From a checkpoint of a small transformer trained on Wikipedia.
Size: vocabulary 1142, 4.45M parameters.
Architecture: rotary positions, no biases in attention or MLP, untied embeddings, an embedding shortcut, LayerScale, norms scaled by depth.
Training: 150M tokens, 6639 steps.
Each number is 500 + 40 x the weight over its row's rms, rounded and kept within 0 to 999. Layers, rows and columns count from 0. Numbers have three digits each. The size before them is the row's rms in percent of the matrix's.

# k: layer 7 attention key, 128x160, rms 0.0389, rows 88-125, columns 80-159
# q: layer 7 attention query, 128x160, rms 0.0391, rows 89-126, columns 80-159
k88 104:537477432531514538608483478525515456538548452549514475480483560500536577563592531497515472506540490554493460523486531525525539537484474456523451498466510507504505518517509476477534506475505445425407453496483496531521470592577557533585497569
q89 089:487443534506470506532460521489487482488501445447504510481452513542468504527395478499496468466511466527544563509475539488420502509530527460514491511598517583594476478435437528549554479436510488541463545507482511464507551545578542522490553486
k89 089:424556542452530545502512485534540537498443479511434470477473578512480586526466462508564451489532462503512598551462530433467545533455505420551561459457531622477485534523455459505533408441522441575569405488470526500479455515532533510486567559
q90 094:554445430531476482504537577573475466563535430479516541541490566519556466473470590532483573530500511484553544479481492482549578476487471469534504530455380530480496476534534471479468513540518510497574464524506507472522531509459485472497538431
k90 092:502505483509426488542483509573426489501476472498515457484513474458517466499474558479478544495464486454471565486522515489510561503494510519475499389515478507471523496434444555462458539536528509590555502510504506525539540557473462426446473551
q91 112:471531464507467528532465497490459515454522433464528516470500473511508518507499526517502541457443445593462547509546524561503535519562456456504445505519478545486461517465506488520548357537467482489448451512493495475452567465490538482481519421
k91 100:503464551490530438483509450452520541493505483464514445470558542500498506447542414533472506374525600482554452509504483502529531487475542481512479571460462475548509497449477466446563454477439542524415528514573421506549490539546491487479516438
q92 093:442519513496491516515456482485494576505478462546464495492487408447456513540412518498498548502462471535496540465548519529505438538497465519528528473500491530516479533516508450529517543484560527514490567537477504470478531490503458522503555541
k92 110:483451460505452458534448479456451496422542456503475436512554510501432582561425532386527459475493475516536461502440496434525482579517540527496448474467507566477455488507532484447460509456472459484496501506407479533486456551496535471500495524
q93 082:458473467498509436472566507464450517454512518465523610462487570496532506577434496499497506454547442534501494584417512476480478521512484505539620520474451534479492502525508493472490524492500512511493502537545445517553490475510564476531582496
k93 106:442471497561524541558499508479466545517536458505545493472537549538534528537430500525526458423529441517579512475460468420458449536474499482526500482414553510504518513492492465419516488486520527469442485510502449573524502565515552544522576525
q94 087:461432514483500492483401493523508476496484548550516480561413498468565449537573508453484539554526529555485470544518438580490461559465508520567489427453522479480529500511515528536505503475416458439483525560513506571546573520489506500497532532
k94 099:450509608513443563527447539518517463481568499459487490526513567460469528463526470433582480510489499505550489493547425481450488501429491531476538526501502479414508502477535456444466496530517561498530552578545447510451500540516546467559497579
q95 099:477528485449533475462515534562519443388423510539524522489552525509476483450567553545511536453568525535493458551462547472425503488494455444483499483540489479500458497540433543574451533456457566550507533480440481450457538512580507486481500504
k95 105:532550506471505541480453486545528439510473413462482535584540482511420435546547514497448614562502457467482500455552604483491459490528449493487519499570520524541450517432484514519504529494529432524487547534415520467427508465517497471495555525
q96 102:548473532496479511522495566542516529529591575495499499485520483435501551470491563536615421539545457468504573490543431517505535453497504480499490494523450498451546458479544518472515535526482483531469483443485496506533442508549508534499474466
k96 103:460518513523439480512459511479492486548582508598537452479505428551509482503471525481505423451505457512400470526471448530444535536475523508520480515505534472509461451511436426518544482596456466520491506464563505466474501543438552530495550586
q97 092:501424407523486506484490522539452488495500551506496466526518391490531423471512455509447531470514460452522543496462520455453539504490531488470553508489535433474490437453489441521502502498451564537487471510464545496466484496495479511523505486
k97 101:544503477503547522437471448512535452499509491500518530471476484473491356488540507562439522542512508497491495504521515499552497512451434514522495532534537533505427562448521535535510509540489525420527466512572475487466467503520447501465340518
q98 102:489528480482528519488470565483480450494570520559576522485572479573522531527491480510506432485492499415492519527430423471517479503500548529510468510470474504459435533509557493475459515454436469463455544525442467570465538507485551467540512471
k98 096:469543590490534505482485477446524549442559443545502553516458523564455469545558482450523463444540528540581446544488550492466472495490487455533541496558527515490457520543509498430539530505516510448468477474459533502465465556481548523461552519
q99 104:589508510520515535446515481494520554443494534486585524482515505501549448517467470516491498483562495439579471503486421545496539536520491449557504575540553547522474553546468471495513541439484485480505489555465535492524536554484439536489505475
k99 105:480464544538489512484522483480533484515475559374548512493538523358523516487466567461496544500486548464467555507518540507469495470527449559481506505476478484541515470539478506497516540491556526457528480446528526456545515493515472459480477439
q100 101:433518526518568487572463527550527487501516494533537539459588510457535495499461537508504487523466515439456513506530489482533462536526491539530536514432474572508511510439522548513518485468492531472568495493563502592498521545506515506544443546
k100 103:480517445493481550525503428469518497524395510475545538442518473551483504420435485489435426443484484565538508448476515505522424475458518482477512409450505505537527577528478512586482480448442442450570485503496519529534450501488510480479466541
q101 104:478548428440427512520511548454501539507463412586538473483487529483515538513478475507515525540531540517533527590522541473449475568518515486479462546504465485437538419433482418514543501526467460524544511554457601455495468499558487577426413537
k101 100:468490551436469479551442484512510474453543502468478511460480570444502490543571485485483486488523490493545453571552486417534527522433514525630531483477532499575529466514532415481524449530555463524528490514437558524478448460478515545494452496
q102 084:553520531447498412526498513427505520553497473421529507529533418486502503515440410482473496478503501549507532503426490491557491495483442465549493524499537507502529486483505482479481449520484414506514512560489580523501510455527481548475548452
k102 118:497540576563543522516468515485474515476478479515561541439445574521526585476455484537471444401511473558503490466507432479448533491466464426503562520532521477455501534513548456509572492455460502590530482481478537468532443571474532590521483479
q103 089:499472517542472491512469485576449525453507538492510549502461517569518526445456443467536433476515527492523490520531492484400452507517572387496578518474527544551508529501504518484515432500428503545482491477522477502527465494521509496487562515
k103 145:489506533469475482475523521481470520480538513519475506482430548528495596526491433468523440430551478536518500605473491454510516572472550397525515455512506509499511523491473473505557467478521467525526479456419437509542478560556584565523525558
q104 138:506433545517496463450555529530448442535468531480531474556542439487503505492518510511540472564492513451520521462531513448476566487514526533529479482371424460517500531463424610547519543579516450528559464483566566455491512470537480414491468469
k104 106:531456584493565528462553490559523447566465503511612592536504574461486484502552563458517468497547494531485515478597472514492496486509518472491526452463532473440480448509498474499559485549530483494464506494458442528485522474465469551509467490
q105 120:490513517441509524468555448444544521440526466546534502487478631489480608527554529438496478537529506533445503494516496475528511578518456473506511519431533591527499427457608410479469506541406473509486545471435426455481562480502453551458481501
k105 097:491434493553470499464556519479518552496535514493477468469462452500471445452595534489511484530507524464500498509449489476531504406540485453445412511455555536490539445524594464475552512458559502514430450458517511597516513529500534463547512509
q106 101:516526560507500489496499558554504491540461469606589529443508525539479518480467455486566484531500484519483532508541460434555588542450515438537500474519533490472509483487521475455573540450555484488488536510467537497576522519429489528567554557
k106 106:486536476462492519505467531489370520488457502495458411486475444500534519495517517499542523456525430498497426511435395536447463526482476524525527504510503539376513522505491440532547488470476533445518539530492496551574476518522560543448464504
q107 101:536523548496525533481457490455439449473525440474533531506513484543484483508441528539539482586488494476461477494538491543458524475482540534509449571477404476485463463451525535538564486517478492555536551481468487521523444533513407475493517546
k107 106:490518489476437476466501453574477504522391518493468520527537460465526487477441484515441563519489524550478482419505492478466537483466513541533530475520478420537479539540479494486502540410537431522599489488513538460532512478509455506444497480
q108 093:481474548511515590486497505505567518479532501473475556504476520558477458599522502497498502489480442507566477555510500527456493523541500527475531468571451519535496423540505385535515510470524514534443447515444422500551530478485530552507541478
k108 106:446428450461470526483493492467483495533547595562495478491514481512439530505498451520511427504455469458501448574497513455553467486476488491465579480516503432514559480525490528442434520478545487521493543442440495521515504489525477545445605494
q109 103:535502492559455502448484496552524486501576467504600498458503434442539497470511525460535542522513508503503543526507497507503475510549485555469512473387456509517446506479549503529506499457484467520446421521572499506481450468501483449484544481
k109 112:488488464530487490475537486521532508498475573447518558516524513540507374490475574531444518517501524490480544508571463497454474536501466601404493519489461494501499534520467539444499513531501472526483482471528533500505489481492504536461445427
q110 112:451552469453476538545523496491558522507499445502457454478554570551478556478514514479456496456455579491459406482474478562467452490483544442563483494545550536533533420512531463509553454503492499562497541407403595431511542485511484519570453437
k110 103:543494491561530584456480456515550477486480497496471485511506470468518415530505531506480488577486511534508483431519515492480523489540456604518529559522533516471463540425496560508407498537500516511478431518479530468470503497456454484511451574
q111 106:539533494473489555434573489509532478565562474484584548515594528499487577493496525422433507483532429531411460550505558487566543513525517527495493462524497452501505512475519471514493494516541531507526516444467545494451544495470439491485500500
k111 110:511485583497525534526492501492464573461567562556473497573511467518509535529509476417530572345524483538561496538470528520500543544514529438483479459497506529524518466593444560480548494480474466508505449508521475512484469531516522472504595574
q112 096:477464443509557505463563502474445500530566493450502445496488561569453441502441534452553500562622475496509474470516463462582524476524536511400508533502516496554547547480527419507565502557468510549550443472472449459532518457425507457559506489
k112 105:506486499464495529553455463547517523536512488552471446566476515504508495483448539394527436444514488483458483583554490392513441584442499532527506456553553466511544447503466426469487439494487520543499486497478534513464536487543439549489490574
q113 116:493461418501470469467541500530497585481469476475540502479451430466481432492469452463494467542433543459504566466516618494511524487571531461575480459480491512485396506487534538465406463449454536474500523472537513490518485507491566531480496481
k113 100:526468537523391507491511467569448494508481478478464496483501528434448497523543500480551518500564523511560451530489491509475550463539504562558481550528523573501466427485546533473542472484540517552574516475546486467443441517434483500510545548
q114 099:474465581556502503488487556425530509572466466491371470518560503522478543535422554476465475489537501545515509489398473518522460453485538491492541456567473507532584472440560423480476525482468558452456581470440472484501482563450526479479459522
k114 109:470439480540475544506489492511490462496450528444480441447558559488537484523546457491514439550525537483513480504468464538539474493503433485421544478445492544478554571553540484489571516539573527539496453491496514541527465452472537585486519474
q115 108:581453550510469514526492449473518523518479440485511541432426450524530541540467524571510476479526459536472485480516553481517456438525492511526451555546523483480442486547585427528529499512527443519515500509492512507526543477519376494492464522
k115 094:485486488559537549500426430467496461471517573543496482485429531530474549485522515491522564418472462467481494468494588545486490519451510520527521499475542484503509465512539512475542516465475485464464533472540554480486572558529523545545508575
q116 126:499527487508523546508458471439493538498464420514520462481477604565464520503453491560473531564534479514558520494471537525485445531435494463460491515549542509542488491515522478567450445446467469452502524502465435479464518526465559509483468507
k116 104:554549471425467442514509507458450539575528494527512448470451548459535490489525425477528449511512504483507549489508438517514492538509509418474484458492561537557519519472547495477478517497528477592498544452500448537556461505518588563524565537
q117 102:504492486448569462513490424519507546518529511552459483515524480515495412561487489566528556480436493470492476561460547508476538434553477483597532506541478476535560501539446590580488458459505556550471535515500446562490531471546576512506554463
k117 110:467529435483525457494485535526500540533519494524550534486518457550566461448503480532531491440536472454505483480438464545526494499479506413509488486450489457461497529481459481529496508495449431544542440450510497550452536514526546454475550497
q118 103:463491529515528455574442562437521548528530451577470482503443476550469464433594525500481439509503549539430539491457546493499503530508495551543536562539487493456527461515509488532530453487513463599512466442485499469488524529498505480533476531
k118 100:480511552592506547494488497436607398500456483463486509480418541485522452511532529479514505521503488538561513433501525541521448475425436411539532528515432489558543484513562435514467457534543452463523469501483458471441538466475541476567450530
q119 103:512481493568494541515491517518462490470526481472474489579563476461546509513483584474398491552523477510503512565555509498460531422497518457485516494465500536493379470500435507496483513440473489584524556478547507533565470479558500575458422516
k119 110:453514470510442498497505500449456523570523448545461448480453485482491504440481447549552445408496509431553407494481453468538472537479533473581509522507474570498497474512567519526548520499544458532498485483593470489554467497453497519535490491
q120 127:481463507469467530487549539566515443513523553492485537482558525518491578447505488486494527502528426507511480446549502443509596537494492453443565509483395448516522461483487604538475511513426449498546508523518489522486499515515418550444516489
k120 101:554511456477567553497546464516504525546422504467505486507498495474510531557480562542503488504521504534524451495547584519524550421490500536517541521415553408506435568491458573530514520444444477538512433484434525497414462454494491474501534512
q121 099:480495423478548540468507518473516519445478571510475527485511514557519476416438486536483516460504509538511540530464459462469508524557456528531464486586561423545556536538492461446492426478506466472531483540528521402545488495511541533521474577
k121 104:519450445498504476475506485540527471481531595464458529523481541510531479470453540469460531438471472477506569475518466537397511502486556492542540502472574576446507539527521509442564504588537497512479580500426511529487535465522441445443557553
q122 108:480434550509547520492530486516482415456522491497514469497461454428530444450492516493527482487471429455468528507461522516468480518423449553468512426428459463491584386498485540501504505503523518485501501542589571537486508485482524545456582451
k122 108:458526492522465452450548501494556561481561461449515414524495503430494524480503528441568448427479490501539540532541411478514514590570506419488538506518520546500499536556467551584559530492445444534507509490430553429511506494501524522478548448
q123 101:537493496589401462452483472418508529417463471487524541497446512508450577512465483512518498491520458495541530511466452482539507565504501560521432541468539484513512480534494409485524450501529449489441513485523488400465469547486513513555500491
k123 106:479541539517450488508509535435505567496484415514590510438495561509487517463366533544459506525479450491586484471509495444528507491568524463513518464494520541489435475529452501530487476537558490463451496531481534474561472492504468440438439565
q124 096:509463436506519547537506498529484458469506435459497527512486482564496479489511555455534463496492522503478490489448553573532517431474510484474462524511490606546540495523462499530504522480503530514524476544478498456466491489476487459435437524
k124 101:504529498499505530499498445431453526463506501473542559527503515502510490514473485479384492515512609400556574468487436447608496495444519494499514481528524535519487520474513512465527482446473485486502456502462466516526526475538472569490480518
q125 107:506457542435599429538440507474510488492506530546513532515456435469455455501496494475488491518518531550432473557512554548501491537483493507470578530545497445497494511560485486461461544512510561480476528522513508486512476450455562453498537469
k125 099:476489530563510407518527522453543458484501488510455463526475497459441464462478479507491522452532499468471481467445550563466584527469523498469475484481520511521494492569541539483454527464402542453426534555449558507488504533500447494556517570
q126 120:590472506563486533523489569452490560501534481454529489454486592538469481547439470555501492530521455505565483554489437493540474478457504518588490489498569458414498474504530456495475525439507475558554501561387455487494506544477517500503510528